Weights of a small transformer language model: 6 heads of 128, vocabulary 16384.
Each number is 128 + 24 x the weight over its row's rms, rounded and kept within 0 to 255. Layers, rows and columns count from 0. The size above them is the row's rms in percent of the matrix's.

# layer 3 attention query, 768x768, rms 0.0573, rows 36-71, columns 576-671
size [108 104 103 101 104 100 103 102 102 107 103 102 104 104 104 103 102 103 104 105 105 103 102 104 102 103 103 103  93  93  88 105  83  90  91  87]
[[117 160 114 138 156 154 156 139 127 114 140  70 134 124 151 144 143 116 139 149 138 122 121 111 109 129 123 110 129 133 113 108  79 111 137 136  75  85 131 155 148 113 148  95  78 132 108 138 148 138 134 123 101 131 133 135 104 159 155 135 125 112 121 137 133 176 145 135 160 119 147 154 147 101 124 102 122 120  98  69 107 154 128 162 156 128 149 178 113 148 135 193 159 142  87 146]
 [139 111 120 152 112 115  88 155 126 158 125 118 161 167 137 142 149  88 121 144 159 121 151 123 145 165 115 134 175 138  89 104 140  83 162 135 147  79 142  97 148 158 110 144 136 134 141 161 146 131 146 109 181  76 149  94 131 114 133 167 115 117 137  93  98 122  81 146 137 128  91 127 101 123 156 144 134 150  88 138 108 160  93 120 125 172 128 165 141  91  94  96 143 140 113 110]
 [ 93 164 115  88 105 180 145 132 174 184 144 149 131  99 126 133 116 125 135  96  67 170 151 144 169 129 139 137 136 131 125 146 103 156 143 141 112 143 105 110 121 130 104 100 121 154 140 105 145 125 134 104 106 133 102 133 145 119 150 139 135 129 117 133 132 133  91 122 133 155 114 137 105 112 151 144 140 154 127 146 149 152 113 124 113 134 134 115 102 134 124 113 118 151 140 186]
 [140 140 127  97  98 114 120  74 151 157 159 145 116 188  94 125  74 112 132 127 147 150 121 157 141 147 135  77 198 133 139 161 136 159 118 100 163 138 126 121 107 123 107  84 154 120 162 142 110 110 145 131  97 115  81 101 125  93 110 175  87 160 114 129  97 137 153 136 147 152 104 137 102 137  99 114 113 155 111  97 133 124 125 163 164 126 153 125 161 120 126 104 122 154  84 155]
 [148 126 130 138 113  84 130 147 104 116 112 160  86 130 124 116 140 145 116  88 103 120 124 158 133 146  92 146  90 144 154 144  92 135 111 122 122 103 147 123 142 102 110 140 120 142  90 134  62  98 119 161  94  93 137  96 119 170 152 193 144  96 121 154 131 110 167 130  53 156 121 162 113 163 156 158 120 112 174  90 133 176  94 116 150 119 132 141 122 109 137 110 187 103 106 137]
 [169 160 109 109  96 111 119 116 160 147 134 118 118 119  98 161 125 116 112 110 138  94 111 143 137 157 168 132 130 133 119 116  83 168 131 129 146 116 146 153  90 141 118 117 131  91  89 147 125 166 114 120 127 138 141 126 116 148 164 139 110  79 105 129 114 123 123 132  96 147 133 126 147 100 127 149 129 148 158 135 113 170 119 137 102 150  94  97 134 131 106 121 162 127 128 161]
 [148 177 112 143 110 128 181 140 137 154 135 116 126 141 177  71  97 130 122 108 127 163 141 130 136 108 127 123 117 119 170 117 153 135 120 176 129 147 137 128 151 103 125 142 109 147 175 173  86 108 137 152 137 169  94 186 154 153 137 142 102 123 110 148 140 138 116 148 136 105 122 177 110 141 108  96 136  88 116 109  91 139  89 131 126 127  98 132 105 104 144  88 115 144 117 132]
 [147 137 160 136 138  84 110 183  76 161  87 131 111 102 109 162 152 121 130  81 138 107 134 119 104  47 152 147 108 146 119 127 112  77 108 152 150 104 136 184 207 135 103 121  83 102 120 145 102 117 154 126 117 131 134 125 139 139 103  98  76 105 109 116 113 149 138 120 184 143  77 120 139 152 118 114 119 105 145 114 124 137 149 139 113 136  85 117 140 154 156 147  94 124 111 128]
 [113 117 163 114 117 123 152 133 161 123 115 132 101 113 134 127 145 158 127 133 130 112 115 118 126 168 138 146 129 118 133 132 162  57 129 139 115 151 141  91 113 158  83 113 136 144 122 208 127  99 131 122 133  97 103 153  95 128 123 107 124 114 122 168 117 123 140 141 126 115 112 150 177 133 137 108 143 171 149 150 139 126 102 126 168  88 127 116 129  95 116 150  92 164 108 131]
 [146  93 105  93 116 138 105 178 131 130 127 141 148 139 174 112 136 155 123 145 120 139 101 127 109 118  78 123 134 134 109 138 131 129 125 155 119 120 131 126 174 131 114 112 118 132 119 133 107 120 128 174 146 125 118 138 147  88  79 135 122 122 141 154 113 138 119 124 130  89 145 145 138 109 159 113 148 127 131 132 156 178 145 131 108 137 150 135 113 100 143 139 160 151  97  86]
 [120 115 120  93 124 178 134 132  70 186 126  90  88 146 163 108 130 105 167 108 148 122 145 131 124 102 141 141 110  85 152 155 120 120 118  81 133 140 106 135  99 108 131 100 135 141 124 108 137 130 132 135  88 131 112 146 150 148 141  93 137 146 133 112 139 106 151 173 161 115 143 160 142 133 141 112  96  98 103 117 145 122  81 140 122  79 140 128 128 118 121 116 163 172 118 141]
 [160 122 132 116 101 132 115 144 153  93 115 153 116 101  84 140 125 106 106 127 181 148 158 140 122 146 151 147  71 118 112 155 120 131 141 112 106 121  95 111 104 175 141  85 122 105 106 134 100 142 129 136 119 143 108 162 152 124  49 163 145 101 129 164  78 102  71 144 147 121 114  97 121 133 140 126 126 144 124 107 134 136 109 150 118 150  74 144 146 145 175 125 154 177 131 141]
 [152 170 129 140 113 103  57  98 149 120 110  97 150 144 109 119  91  93 143 148  98 108 146 137 119 126 126 141 123 159 121  87 117 127 120 150 111 142 116 101 153 148 165 132 165 131 164  86 135 119 156 120 175  96 129  64 164 165  94 148 117 153  83 125 122 128 120 101  81 105  99 106 105  86 131 160 133  98 141 122 137 129 141 132 106 185 125 128 128  79 107 157 110  97  93 137]
 [143  98 141 147 118 120 148 123 159 152 133 140 115 107 157 125 131 142 149  91  97 136 163 145 117 124  66 131 155 114 122 129 113 124 127 144 138 149 134 105  99 144 142 116 102 174  92 150 140  86 123 161 125 139 121 163 110 144  95 106 103 186 161 149 141 139 138 137 125 124 149 131  98 150 101 100 148 102 119 139 157 136 101 121  90 119  89 103 121 141 145 125 120 125 114 180]
 [130 101 170 100 137  63 129 132 155 141 159 135 168 168 114 115 131 107  96  68 121  98  99 167 146 122 152 135 170 127 144 130 143  90 131 106 160 108 130 153 156 158 115 128 108 150 115 128 118 173  99 151 131 130 147 116 101 135 112 116 139 164 166 143 129 134 165 126 136 133 118 142 144 155 163 167 116 118 131 109 119 116 125  93 103 108 119  77 118 128 106 141 131 112 127 154]
 [156 164 120 146 132 151 154 131 164 146 145 135 159 160 119  97 152 139 156 138 128 147 116 166 129 137 103 124 126 146 169 124  89 165 148 100 138 149 112  90 137 108  97 102 145 140  87 148 136 173 142 120 156 156  98 108 148 174 146 109 131 119 124 170 115 113  93 110 126 193 146 178 105 132 172 188 145 112 137 131 103 107 135 161 154 120 142  96 126 151 115 131 121 143 120 139]
 [158 108 125 154 154 169 148 126 129 113 146 129  90 136 173 131 125 114 143 120 117 136 110 169 172 140 147 113 106 141 104 126 111 115 124 159  98 117 134 134 127 171 107  99 127 124 103 141 146  84 139 156 193 140 118 112 147  94 118 108 122 110 124 127  84 104 132 147 146 130 136  67 152  94  98 124 112 145 133  85  77  95 116 115 124 170 129  92 105 102 107 171 108 137  77 135]
 [150 163 104  82 146 116 127 113 150 130 141 154 113 141 157 152 113 149 109 119 116  79 142  69 161 149 110 115 199 127 109 119 139 154 107 122 110 106 133 158 167 116 127 129 157 161 113 141 127 134 147 105 123 120 117 146 169 139  88 121 130 134 127 127 138 120 167 126 135 139 103 155 140 134 117 146 151 161 124 152 100  98 113 119 155 136 133 161 115 146 144 106 123 118 143 147]
 [139 122 107 167 105 122 136 157  90 143 142 136 136 108 174 164 145 145 112 103 110 126  98  92 127 128 124 132 140 107 123 115 128 131 113 124 110 132 122 119 159 107 122 151 139 108 163 124 130  93 119 131 174 136 125 104 173 155 142  73 137 138  96  88 116 148 129 147 139 140 144 128 111 132 140 146  97 148 130 143 115 127 162  77 125 147  99 111 112 156 132  78 108  92 119 168]
 [166 155  89 108 163 109 105 138 103 135  86 113 193 117 149 114 120  72 101 114 107 149 161 147 115 155 141 135 150 110 154 117 156  68 134 127 150 114 143 134 123 127 176 131 123 134 112 135 165 162 156 161  73 102 108 105  99 157  92 124 123 134 133 147  89 152 109 118 100 126 133  96 143 105 130 158  89 125 107 115 136 107 152 150  89 124 118  90 153 102 132 125 121 108 141 146]
 [129 153 153 145 168 122 109 171 153 124  89 129 131 118 118  95 149 116 180 133 104 160 102 128 119 118 134 125 107 130 121 166 176  97 104  86 123 110 156 130 138 120 113 141 117 127 176 152 175 115 140 151 133 135 175 149 133 123  91 124 142 132 138 112  99 182 111  75 135 144  91 142 124  93 143 111 124 108 133 161 126 179 155 135  96 123 109  73 138 118 153 143 108 148 171 110]
 [149 106 147 106 113 121 121  92 152 158 118 125 137 131 140 105  73 135  93 115 110 141 129 154 136 100  69 128 109 151 144 143 161 131 140 141 136 122 131 114 134 118 121 161 103 112 102 122 141 125  82 146 103 128 122 110 140 159 159 172 137  92 136 127 123  91 140 143 166 127 137 101 113  90  37 128 118 154 146 137 165 144  89 119 120 137 104 130 134 122 143 155 127 131 152  66]
 [112 117  84 126 119  82  85 112 117 114 122 144  72 136  90 121 106 132 163  92 124 117 104 126 100 100 144 160 156 103 141 107 132  98 106 127 133 147 144 141 117 135 128 143 124  97 137 152 154 104  88 146 154  94 109  98 124 133 103 149 133 119 127 147 126 184 161 110 155 100 150  89 121 123 136  85 114 115 142 108 101 130 149 148 175 181  86 123 111 130 121  89 117 132 101 134]
 [144 102  82 142 160 148 177 116 117 141 121 179 124 146 123 113 110 102 114 107  89 156 104  96 118 140 142 181 150 138 130 127  60 113 123 120 154  80 125 118  78 117 141 193 105 114 100 110 116 129 132 101 151 122  75 156 118 151 117 114 151 145  95 132 154 159 116  86 127 149 159  82 106  59 119  99 165  97 129 141 116 131  99 156 133 140  88 119 101 112 128  93  98 139 171 150]
 [122 118 154 101 142 119 137 116 125 113 116 131 142 128 139 143 141 137 121 141 100 134 137 119 126 146  67 124 133  88 105  91 109 162 128 121  90 133 121 144 127 159 181 116 130 128 165 166 128 107 115 106 103 124  85 168 149 145 192 139 140 135 115 154  87 108  92 108 132 113 139 170 143 143 135 145  96 108 119 114 151 124 101 120 151 130 129 138  88 140 112 115 156  80 110 146]
 [157 109 145 131 163 145 124 165 123 171 114 110 136 100 124  88 102 151 140 105 113 119 136 156 158 139 134 149 150 140  94 142 138 135 149 158 144 103 110 123  91  94 173 129 155 121 128 132 117 140 115  60 123 143 122 130 134 109 154 142  94 117 115 147 102 140 172 109 119 168 157 123 159 122 159 171 117 129 157 134 111  95 142 137 110 165 147 134 161 163 161 135 130 146 102 134]
 [157 152 136 161 103 150 118 117 154 164 134 124 104 147  98 114 112 167 122 142 107 112 129 112 150 105 124 117 158  84 150 155 183 147 142 139 129 111 100 110 166 100 145 122 160 111 105 138 127  95 142 115 106 113 117  76  79  67 189 176 154 107  95 138 152 156  88 123  86 124 146 135 141 155 168 159 152 114 109 177 170 128 105 155 131 105 157  96 123 122 121 157 140  94 115 105]
 [126 100 119 103 137 142 156 109 133 179 146  96 153 146 116 140 131 105 101 131 122 149 140 100 117  99 124 105 138 132 167 128 110 110 124 102 174  98 116 128 117 161 135 132 115 134 170 106 149 112 167 101 106 145 136 166 169  79 143 193 137  83 121 121 106 115 151 144 162 129  93 112  97 110 141 130 134 119 139 106 175 124 140 134 101  76 115 119 116 135 131 101 183 156 115  96]
 [144 131 149 138 174 154 135 146 133 125 133  90  87 141 101  86 124 149  99 127 149 127  91 116 123 143 132 151 126  85 120 149 190  97 128 133 138 138 110 110 146 142 143 145 126 129 100 127 129 122 160 102 138 151 123 144  97  85 196 138  90 155  96  92 130 140 161 193 124  87 117 146  84 132 109 129 126  86 171 126 105 142 172 136 118 149 120 128  91 107 137  89 132 127 102 134]
 [156 113 107 147 174 171 120 191 109 123 146 144 135 130 120 128 105 105 115 113 137 118 103  99 105 133 125 105 138  67 138  85 148 121 108 124 105 146  77 120 143 162 125 136 106 151 110 107  77 146 166  82 115 140 130  69 156 134 150 115 128 151 123  97 111 111 128 182 111 129 106 134 132 104 122 117  90 102 157  90 117 149 155 134 111 117 118  76 109 111 164 141 162 130 131 129]
 [ 99 107 120 148 152 135 129 170 119 125 158 119 142 189 127  76  79 133 138 124 114 120 139 117 117  69 129 151  96  88 102 121 141 143 128 132 118 132 106 126 135 145 125 129 126 120 120 138 116 141 108 113 136 147 142  92 100 130 152 157 129 154 133 103 109 155 177 148 148  85  97 141 133 155 105  68 126 102 150 141 134 130 121 108 120 126 141 134 111 118 122 110 136 128 113 102]
 [129 134 121  99 111  99 145 153 111 128 121 121 115 133 110 149 108 116 140 127 111 130 101 143 144 139  87 119 135 122 155 132 156 114 123 136 144 101 103  97 132 148 182 126 140 121 110 107  88 118 109 117 120 126  85 130 167 148 120 132 124 148  81 130  54 114  95 140 111  97 112 131 152 155 173 162 165 157 118 131 106 139 119 125 121 131 135 128 108 149 134  87 149  96  66 117]
 [166 102 163 127 194 117 122  97 141 142 130  87 115  58 140 166 167 134 137 104 134 135  98 123 121 130 115 131 144 129 116 137 116 111 114 120 137 127 162 115 129  48 101 118 130 122 111 126 131 137 176 165 113 114 150 144 105 129 109 129 105 124 125 161 152 114 117 121 103 147  96 171 146 118 110 130 147 114 122 143 109 146 151 157 149 177 144 117 150 129 132 146 121 128 155 129]
 [114 110 139 110 189 131 167 127 160 178 116 144 105 140 135 116  87 133 102 122 118 140 129  99  93 100 138 142 114  90 133 133 198 127 163 142 114 117 122 148 123 135 165  99 162 100 137 124 141 121 148 149 117 109 118 104  83 124  89 110 145 121 138  92 105 125 136 115 100  67 106 137 123 134 109 140 117 130 129 134 166 169  97 171 167 133  88 133 130 124 144 129 150 153  97 123]
 [150 104 139 118 142 137 163 145 103 169 129 160  91 164 139 131 144 155 143 124 115 148 150 139 137 110 102 131 150 178 139 166 111  88 131 125 106 153 139  91 126 114 107  75 113 126 133 145 167 152 115 147  93 100 113 158 114 118 130 104 114 146 111 131 130 117 107 152 146  98 128 142 146 133 196 123 145 109 146 104  85 140 118 136 132 135 168 126 114 125 150 130 115 153 126 131]
 [ 90 147 103  83 115 147 163  87 114 101 127 113  92 114 138 150 101 108 125 131 167 133 146 154 131 170 132 154 149 162 126 132 127 127 118 153 147 151 171 121 114 127 117 128 158 117 146 111 134 114 117 144 119 126 158 144 118 113 133 113 167  81 106 155 167 167 140  70 142 138 145 122 136 173 154 160 113 120 118 164 154 161 190 128 150 109 129 138 161 151 119 129 102 111 186 145]]
# layer 3 attention key, 768x768, rms 0.0558, rows 36-71, columns 576-671
size [107 108 110 101 105 106 105 106 105 107 104 104 105 109 105 108 105 106 109 110 102 105 100 107 105 109 105 106  86  88  87  87  86  91  86  86]
[[152 155 151 122 111  62 135 136  81  87  69 130 142 138 137 129 126 111 144 133 144 152 102 134 133 101 143 119 161  79  90 156 127 107 112 143  87 118 140 126 155 123 127 139 144 150 104 165 114 128  91 112 116 135 127 133 165 169 132 114 129 141 131 106 105  79  99  93 132 142 134 102 114 143 110 125  61 127 156 121 153 140  93 137 206 163 108 152 102 149 102 124 167 123 128 131]
 [121  92 151 109  55 104 123 155  96 132 137 118 124 205 107 112 121  87 123 104 174 119 161 120 124 114 146 130 180 139 114 136 104 120 153 135 143 116 132  95 108 150 138 149 150 109 107 129 160 127 142  73 167 124 138 128 146 111 128 125 126 110 159  74 118 133 151 118  91 146  93 142 134 127 185 170 147 149 138 120  84 129 107 124 179 167 143 158 128  67 126  65 116 144 104 118]
 [154 125 128  98 112 164 119 105 130 137 124 122 124 131 103 128 121 158 131 146 128 159 133 143 124 114 120 147 170 122 114 135  81 175 130 136 151  85 138 122 101 154 144 186 162  99 141 139 143 143 116 171 113 119 119  85 161 152 174 119 145  89 134 175 108 115 116 125 102 126 135 108 143 161 136  93 203 143 150 144 122 122 122 117 104 137 142  95 137 112 131  87 122 114 144 120]
 [ 80 137 167 133 105  94 105 173 113 145 128 105 111 171 135  98 121 121 145 165 103 144 147 146 118 111  93 105 125 129 144 136 182  94 159 121 162 117 121 147 134 122  96  99 166 100 155 133 124 112 115 129 120 112  87  79 132 116 158 115 141 146 148 102 134 110 129 124 147 140 105 116  98 130 179 116 141  78 102 136  90 155  83 135 158  90 125 122 142  69 136 155 125 123  98 116]
 [174 121 138 111 133 125 115  77 107 136 119 141 108 128 156 120  78 120 132 115 117  84 125 138 103 137 101 123  75 119 121 126 113 115 108 169 118 102 115 105 131 127 141  83 161 162 132 137 136  73  62 183 137  87 159 121 108 168 173 160 129 118  96 159 147 124 153 150  94 117 121 150  91 151 139 107 136 126 118 112 108 132 149 129 156 133  78 161 147  92 175 118 171  80 163 161]
 [120 187  94 143 129  98 114 115 185 182 122  90 131 144 128 153 138  91 134  89 127 110 125 131 156 112 148 111 151 115 118 109 128 111 146 141  96 109 101 125 126 133  84 130 130 139 113 163 127 144 108 139 131 144 165 140  59  98 129 103 135 161 104  93 124 130 134 142 135 118  99  90 104 143 123 115 129 175 162 156 134 172 127 177 128 139 126 108 122  86 107 150 138 125 126 138]
 [134 127 137 171 119 106 153 139 111 144 143 149 144 132 175  86 115 116 134 114 125 157 160 105 121  82 149 135 146 121 138  95 127 127 140 121 109 119 137 106 115 100 120 121 143 166 111 162 120 183 146 130 132 133 106 161 139 198  93 137 139 144 178 112 138 107 156 139  90 106  92 173 100 155 123 135  93 107 108 122 110 157  70 106 120 138 134 137 117 112 132 119  62 160 156  87]
 [141 130  96 114 112 124 103 133 130  94  67 140 119  93 131 132 143 125 154 107 147 116 124 107 117  73 172 144 142 152 140 185 112 141 149 120 144  72 155 109 154 136  82 124 153 114 103 129 133 122 134 135 110 134 131 106 152 102 138 144 120 126 129 125 136 127 133 134 151 163 129  84 108 120 133 140 135  79 144 126 146 121 113 153 115  92 130 157 165 153 138 155 105 160 152 107]
 [ 93 100 128 110 119 159 169 118 188 111 138 145  89 104 139 141 204 142 144  97 123 176  89 105 134 160 126 135 153  97 174 150 131  98 129 128 150 108  81 136  93 159  87 123 124 156 130 170 128 133 160 123  95 130 142  69 132 118 139  92 143 146 130 176 115  91 134 130 140 130 131 161 139 139 147  69 142 128 146 149  93 132  93 130 133 126 129 110 133 136 132 118  82 139 105 108]
 [164 154 158 137 139 124 123 160 133 127 120 148 118 144 138 123 108 114 163 133  85 140 126 144  87 149 126 146 146  96 116 156  89 127 140 116 105 138 133 124 135 129 119 105 152 154 109 134 126  93 133 169 108 135 146 163 142  87  98 135 133 117 168 167  99 129 109 124 115 109 130 181 137 133 165 130 142  92 115 135 132 190  78 139 156 143 119  79 135 115 137 158 168 147 104 131]
 [100 147 123  97 127 128 133 109 143 127  93  98  96 181 166 146 143  85 142 119  93 115 154 125 106 132 139 142 120  76 146 170 125 146 106 139  76 143 153 147 110 106 142 159 116 145  99 115 136 161 114 133 108 160 108 110 145 190 190 163 197  68 118 155 145 101  98 130 138  93 192 119  81 125 140  85 146  83 111 118 147 124 136 122 127 117 121 137 145 147 129 137 141 127 154 116]
 [136 119 144 129 140 100  70 132 126 156 142 156  98 160 149 132 116 140 125 128 132 119 140 129 170 145 118 147  74 142 127 147 119 109  88 116 105 131  90 105 101 147 111 123 168 114 132 136 140 137 135 157 113 146 174 161 138 119 139 182 110 117 114 140 125 107  79 129 153 172 128 137 112 107 135 127 142 109 142 117 139  94 105 162 125 126 126 164 140 139 111  99 118 161 145 123]
 [118 151 114 149 145 109  91  82  73 131  85 123 138 148  97 126  87 118 121 135  92 147 148 141  96 126 129 102 131 150 113  96 127 144 109 109 163 138  82  78 132 137 154 133 173 109 137 145 106 110 119 139 191 151 133 117 132 131  85 165 151 120  77 171 136  90 140 118 110 136 126 157 110 134 123 123 123  91 102 147 133 100 153 139 157 203 132 131 183 118 126 169 176  82 118 161]
 [188  90  94  93  79 103 134 126 108 126 170 172  78 109 148 123 132 141 139  93 122 122 131 158 166 152  63 120 147 123 112 140 142 131 103  95 143 105 159 152 107 125 130 139 185 111 121 173 173 147 159 177 109 115 157 131  99 142 108 131  91 147 195 123 169 127 111 106 125 127  99 110 149 142  97  95 145  81 147  99 104 147 103 140 123 117 149 159 118 171 131 129 112 113 111 144]
 [124 115 121 103 147  83 119 150 135  75 125 141 137 121 141 140 157  65  78  93 132 157 103 156 149 143 148 130 127 111 143 132 152 126 128 136 135 117 116 154 165 120  72 127  95 136 108 170 105 160  99 175 105 153 110 145 111 175 139 134 125 125 122 138 116 113 156  96 114 128 122 111 134 181 154 153 121 141 124  64 140  63 157 143 102 128 105 106 126  99 126 114 105 147 141 117]
 [121 141 163 120 154 162 147 145 160 141 103 118 129 116 123 131 151 169 186 123 125 149  73 164 119 129  98 110 136 152 121 118 122 116 152 122 132 130 127 110 152 109 131 175 158 146 110 105  56 125 112 151 135 131 109 121 110 168 120 119 138 126 176 137 106 120 127 133 169 151 160 177 127 124 159 167 109 135 115 130 122 119 106 126  98 119 128 128 162 195 150 162 141 116 163 119]
 [144 144 146 107 150 173 108 160 131 137 106 145 145 138 140 135 128 121 110 145 105 121 144 130 186 116 158 136 106 162  80  92 126 140 170 134 140 114 156 133  93 113 100 138 159 119 124 127 119 131 139 128 186 134 108 117 144 143 133  90 121 115 173  91 117 136 129 169 131 139 166 120 171 107 126 157 128 179 152 141 114 132 137 134 172 138 123 110 155 141 111 136 129 143 119 152]
 [107 130 113 154 144 124 135 128  87 153 153 163 129 146 116 132 147 151  66 119 119 126 113 117  99 131 101 125 189 189 100 115 161 135 106 126 122 123 109 155 176 115 132 173 131 158 147 114  98 141 124 134 126  90 101 140 157 126  96 129 120 134 135  79 145  87  88 120 116 127 127 195 120 141 135 154 174 127 123  94 110  99 179 112 139 115 108 124 116 143 128 134 128 114 116 144]
 [149 117 194 164 111 135 169 111 137 167 152 113 123  85 170 150 129 156 130 165 107  98 124 130 150 124 134 160 163  85 137 140 104 104 140 132  99  71 147 120 118 120 113 100 124 152 146 151 119 119 147 113 152 123  85  91 140 168 139  91 130 103  77 114 113 135 133 145 148 158 146 141 112 187 128 152 123 158 107 118 100 176 145 111  90 137 105 116 123 168 156 101  82 111 132 155]
 [142 134 167 117 142  87 102 132 157 124 105 146 124 146 117 133 134 147 169 108 125 125 152 162 173 110 150 211 160 180 185 134 136 120 155 118  96 118  91 172 138 131 117  97 117  95 171 132 148 143 146 177 114 113 104 116 114 123 112 100 107 129 101 132 103 101  92 110  95 109 116 119 112  97 175 116 132 166 103 172 103 164 115 149 126 125 150 128 126 126 146 115  97  91 110 164]
 [146 140 160 115 194 129 114 135 185 178  85  67 132 134 120 103 153 170 128 140 144 165 172 154 111  80 143 167  96 122 136 153 107 117  98 125 118 132 124 116 104 151 127 100 134 157 133 147 151 149 121 151 125 114 176 163 147  75 116 154 140 145 134 126 119 159 108 116 118 102 100 133 145 114 118 145 113 101 147 137 127 151 157 119 130 117  83 130 153 127 125 126 126 153 163 128]
 [123 144 126 115 122  73 169  85 151 133 133 153 134 113 134 102 146  95 112 125 120 124 130 147 128 113 104 155 118 114 113 159 154 136 158 152  62 122 129 119 101 147 116 129 100 124 104 136 109 145 123  83 119 124 147 123 102 118 143 147 139 125 110  99  94 115 115 127 128 115 173 131 115 111 138 108 123 152 124 128 140 141 131 137 130 131 126 110 183  90 100 154 124 112 109 148]
 [104  94  95 120 151 121 103 104 135 131 150 142 113 118 129  79 160 146 155 101 129 118 130 144 121 115 150 133 177 121 134  67 118 109 115 130 121 143  95 133 140 142 146 127 134 117 150 141 141 174 105 148 125  99  82 107 101 127 122 121 148 115 124 131 115 141 142 123 111 131 146  85 141 123  86 122  95 143 145 162 147 117 104 126 142 139 151 127 161 144 127 142 137 125 117 182]
 [139 134 176 149 122 167 139 156 134 128  77 127 140 123 121 103  93 114  91 115 108 132 153  99 118 122 119 154 124 111 105 104 118 111  91 166 134 119 168 153 129 110 124 132  98 121 112 115 170 119 109 137 158 169 124 158 160 115 130 126 173 110  85 116 144 136  95 158 125 145 124  97 132  57 116  97 149 125 150 136 107 138 103 105 150 161 140 109 130 139 158  76 169 120 141  83]
 [111 130 144 140 137 104 108 104 113 119 106 161 131 143 116 108 151 112 116 146 123 137 135 127 139 148 130 124 123 144 116  96 139 157 149 116 107 115 152 134 153 134 159  92  89 102 148 104 127 120 143 179 119 141 126 171  99 111 119 135 142 139 128 104  94 125 111 155  85 121 162 142 115 174 125 140 117 133 120 162 149 144 113 110 167 106 153 138 105 114 135 116 172  78  66 121]
 [142  81 146 152 120  43 172 102  98 155 103 127 154 116 117 138 147 112 136 112 130 148 118 144 101 121 150 135 107 141 114 113 127 129 146 141  94 139 146 113 135  97 116 161 157 133 115 140 121  99  90 106 155 160 138 161 118 116  96 105 133 100 150 127 146 106 133 146 135 133 157 118  89 101  98 141 161 159 138 130 119 101 109 146  85 110 136 125 138 142 185  92 157 134 118 124]
 [135 126  69 144 127 151 122 113 142 183 135 106 111 138 102 142 118 166 137 165  82 140 135 124 120 104 145  98 135 138 133 178 134 120 125 150 123  96  84 131 150 108 155 121 121 134 121 131 132 101  94 129 119 117 130  81  91 114 152 140 135  84 113 160 134 153 125  97 154 100 162 126 140 140 145 144 125 128 105 134 146 128  66 137 138  96 117 104  98 127 102  99 131 149 143 117]
 [149 118 133 117 125 119 145 146 154 131 134  94 138 137 132 127 113  97 138 102 150 119 151 149 111 119 143 124 148 141 145  65  86 140  95 148 165 118 116 135 131 190 112 131 110 142 170 101 128  77 124 108 120 159 146 161 134 110 157 131 130 138 111 122  89 120 113 156 123 120  80 108 107 132 147 136 170 104  92 107 165 149 135  92  97  95 106 150 121 143 130 160 148 140  99 127]
 [152 146 109  97  96 130 143 124 153  99  95 143 135 105 140 157 145 150 138 143 119 112 134 161 120  77 164 111 168 164 122 106 117 130 140 108 117 146 129  50 121 123 170 127  99 112 137 118 111 155 108 179 122 132  86 105 148 115 125 129 137  90 152 160 112 115  86 137 127 106  88 124 106 134 143 148 130 115 136 115 121 135 146 107 152  89 123 167 149 131 153 108 105 166 155 100]
 [127 123 148 140 100 112  94 161 126 127 114  99 138 164 100 160 139 135  89 115 138 143 133 156  91 108  96 146 141 126 118 107 120 159 145 139 119 138 139 121 153  94 119  36 148 148 167 166  78 150 131 117 151 114 150 116 109 106 127 178 127 130 120 124 115 128 128 109 110  98 138 112 138 145  92  73 116 109 131 135 102 107 129 139 103 148 177 116 148 138 179 121 131 183 140 109]
 [137 134 111 118 152 147 155 153 119 139 102  93 134  92 127 166 178 118 144 138 119  94 109  80 176 122 153 100 135 163 160 154 102  83  92 134 141 146 131 138 161 120 113 109 100 139 114 123 130 169 108 131 131 148  78 117 133 115 143  93 113 161 123 136 112 136 118 145 107 123 103 121 154 126 126 159  76 130 139  74 154 134  98 125 130 150 137 126 149 141 178 146 176 129 139 130]
 [104 156 145 114 123 161 111 121 125  83 142 129 112 142 105 140 139 132 146 131 120 140 126 135 152  94 145 140 100 148 104 154  86 125 140 105 108 118 120 151 155 134 137 108 101 138 126 137  67 112  71 144 209  59 136 123 111 135 113 135 127 140 169 102 138 180 133 101 111 127 172 129 148 134 105 124  94  95 142 120 128 136 104 110 134 166 119 134 112 135 141 160 126 147 165  86]
 [155 158 115 107  77  92 116 115  97 145 166 149 130 167 137 125 117 141  76 129 136 134 165 157 151 143 111 147 147 164 123 130 147 130 116  87 111 126 114 122 142 118 170 156 148 139 135  82 125  90  95 122 143 103 141 135 130  88 148 168 142  78 126 101 110 149 105  91 145 176 154 136 169 129 127 135 108 156 129 103 120 148  88 112 104  85 115 125  96 100  79 117 142 124 135 112]
 [148 113 127 160  82 165 127 112  74 117 148 113 145  90 150 136 168 115 115 157 115 129 108 155 108 155 120 106  84 185 175 132 117 105  78  97 121 112  97  69 104 159 113 162 111 117 158 109 147 117 120 146 109 117  97 114 135 135 124  94 168 134 107 166 156 124 130 133 165 139 142 133 105 133 118 192 106 117 124 140 122 107 157 115 111 107 156 135 118 129 150 114  78 123 130 175]
 [132 145 145 143 112 158  68  73 118 100 119 173 142 138 123  86 134 134 146 144 135  84 125 127 141 186 132 150 104 103 170 127 110 158 129 142 127 110  93 131 133  74 185 179 100  91  96 122 114  78 106 136 133 106 121 173 163 136  86 174 107  84 105 145 115 135 138  84 140 113 165 162 120 136  96  99 108 173 136 112 126  94 125 119 131  98  74 153 124 115 124 122  82 102 130 139]
 [190 123 137 166 170  67 109 117 113 147 113 137  96  98 114 108 132 181 111 145 125 145  88 109 104 161 164 147 116  72 100 134 141 153 143 124 131 149 119 140  94  77 133 161  81 143 133 148 152 148 113 112  98 113 115 131 112 145 140 152 102 136 160 100 145 151 134 112 137 135 174 142 112 122 156 137 139 192 115 101  94 111 121 145 126 124 121 151 125  96 108 139 165 157 109 173]]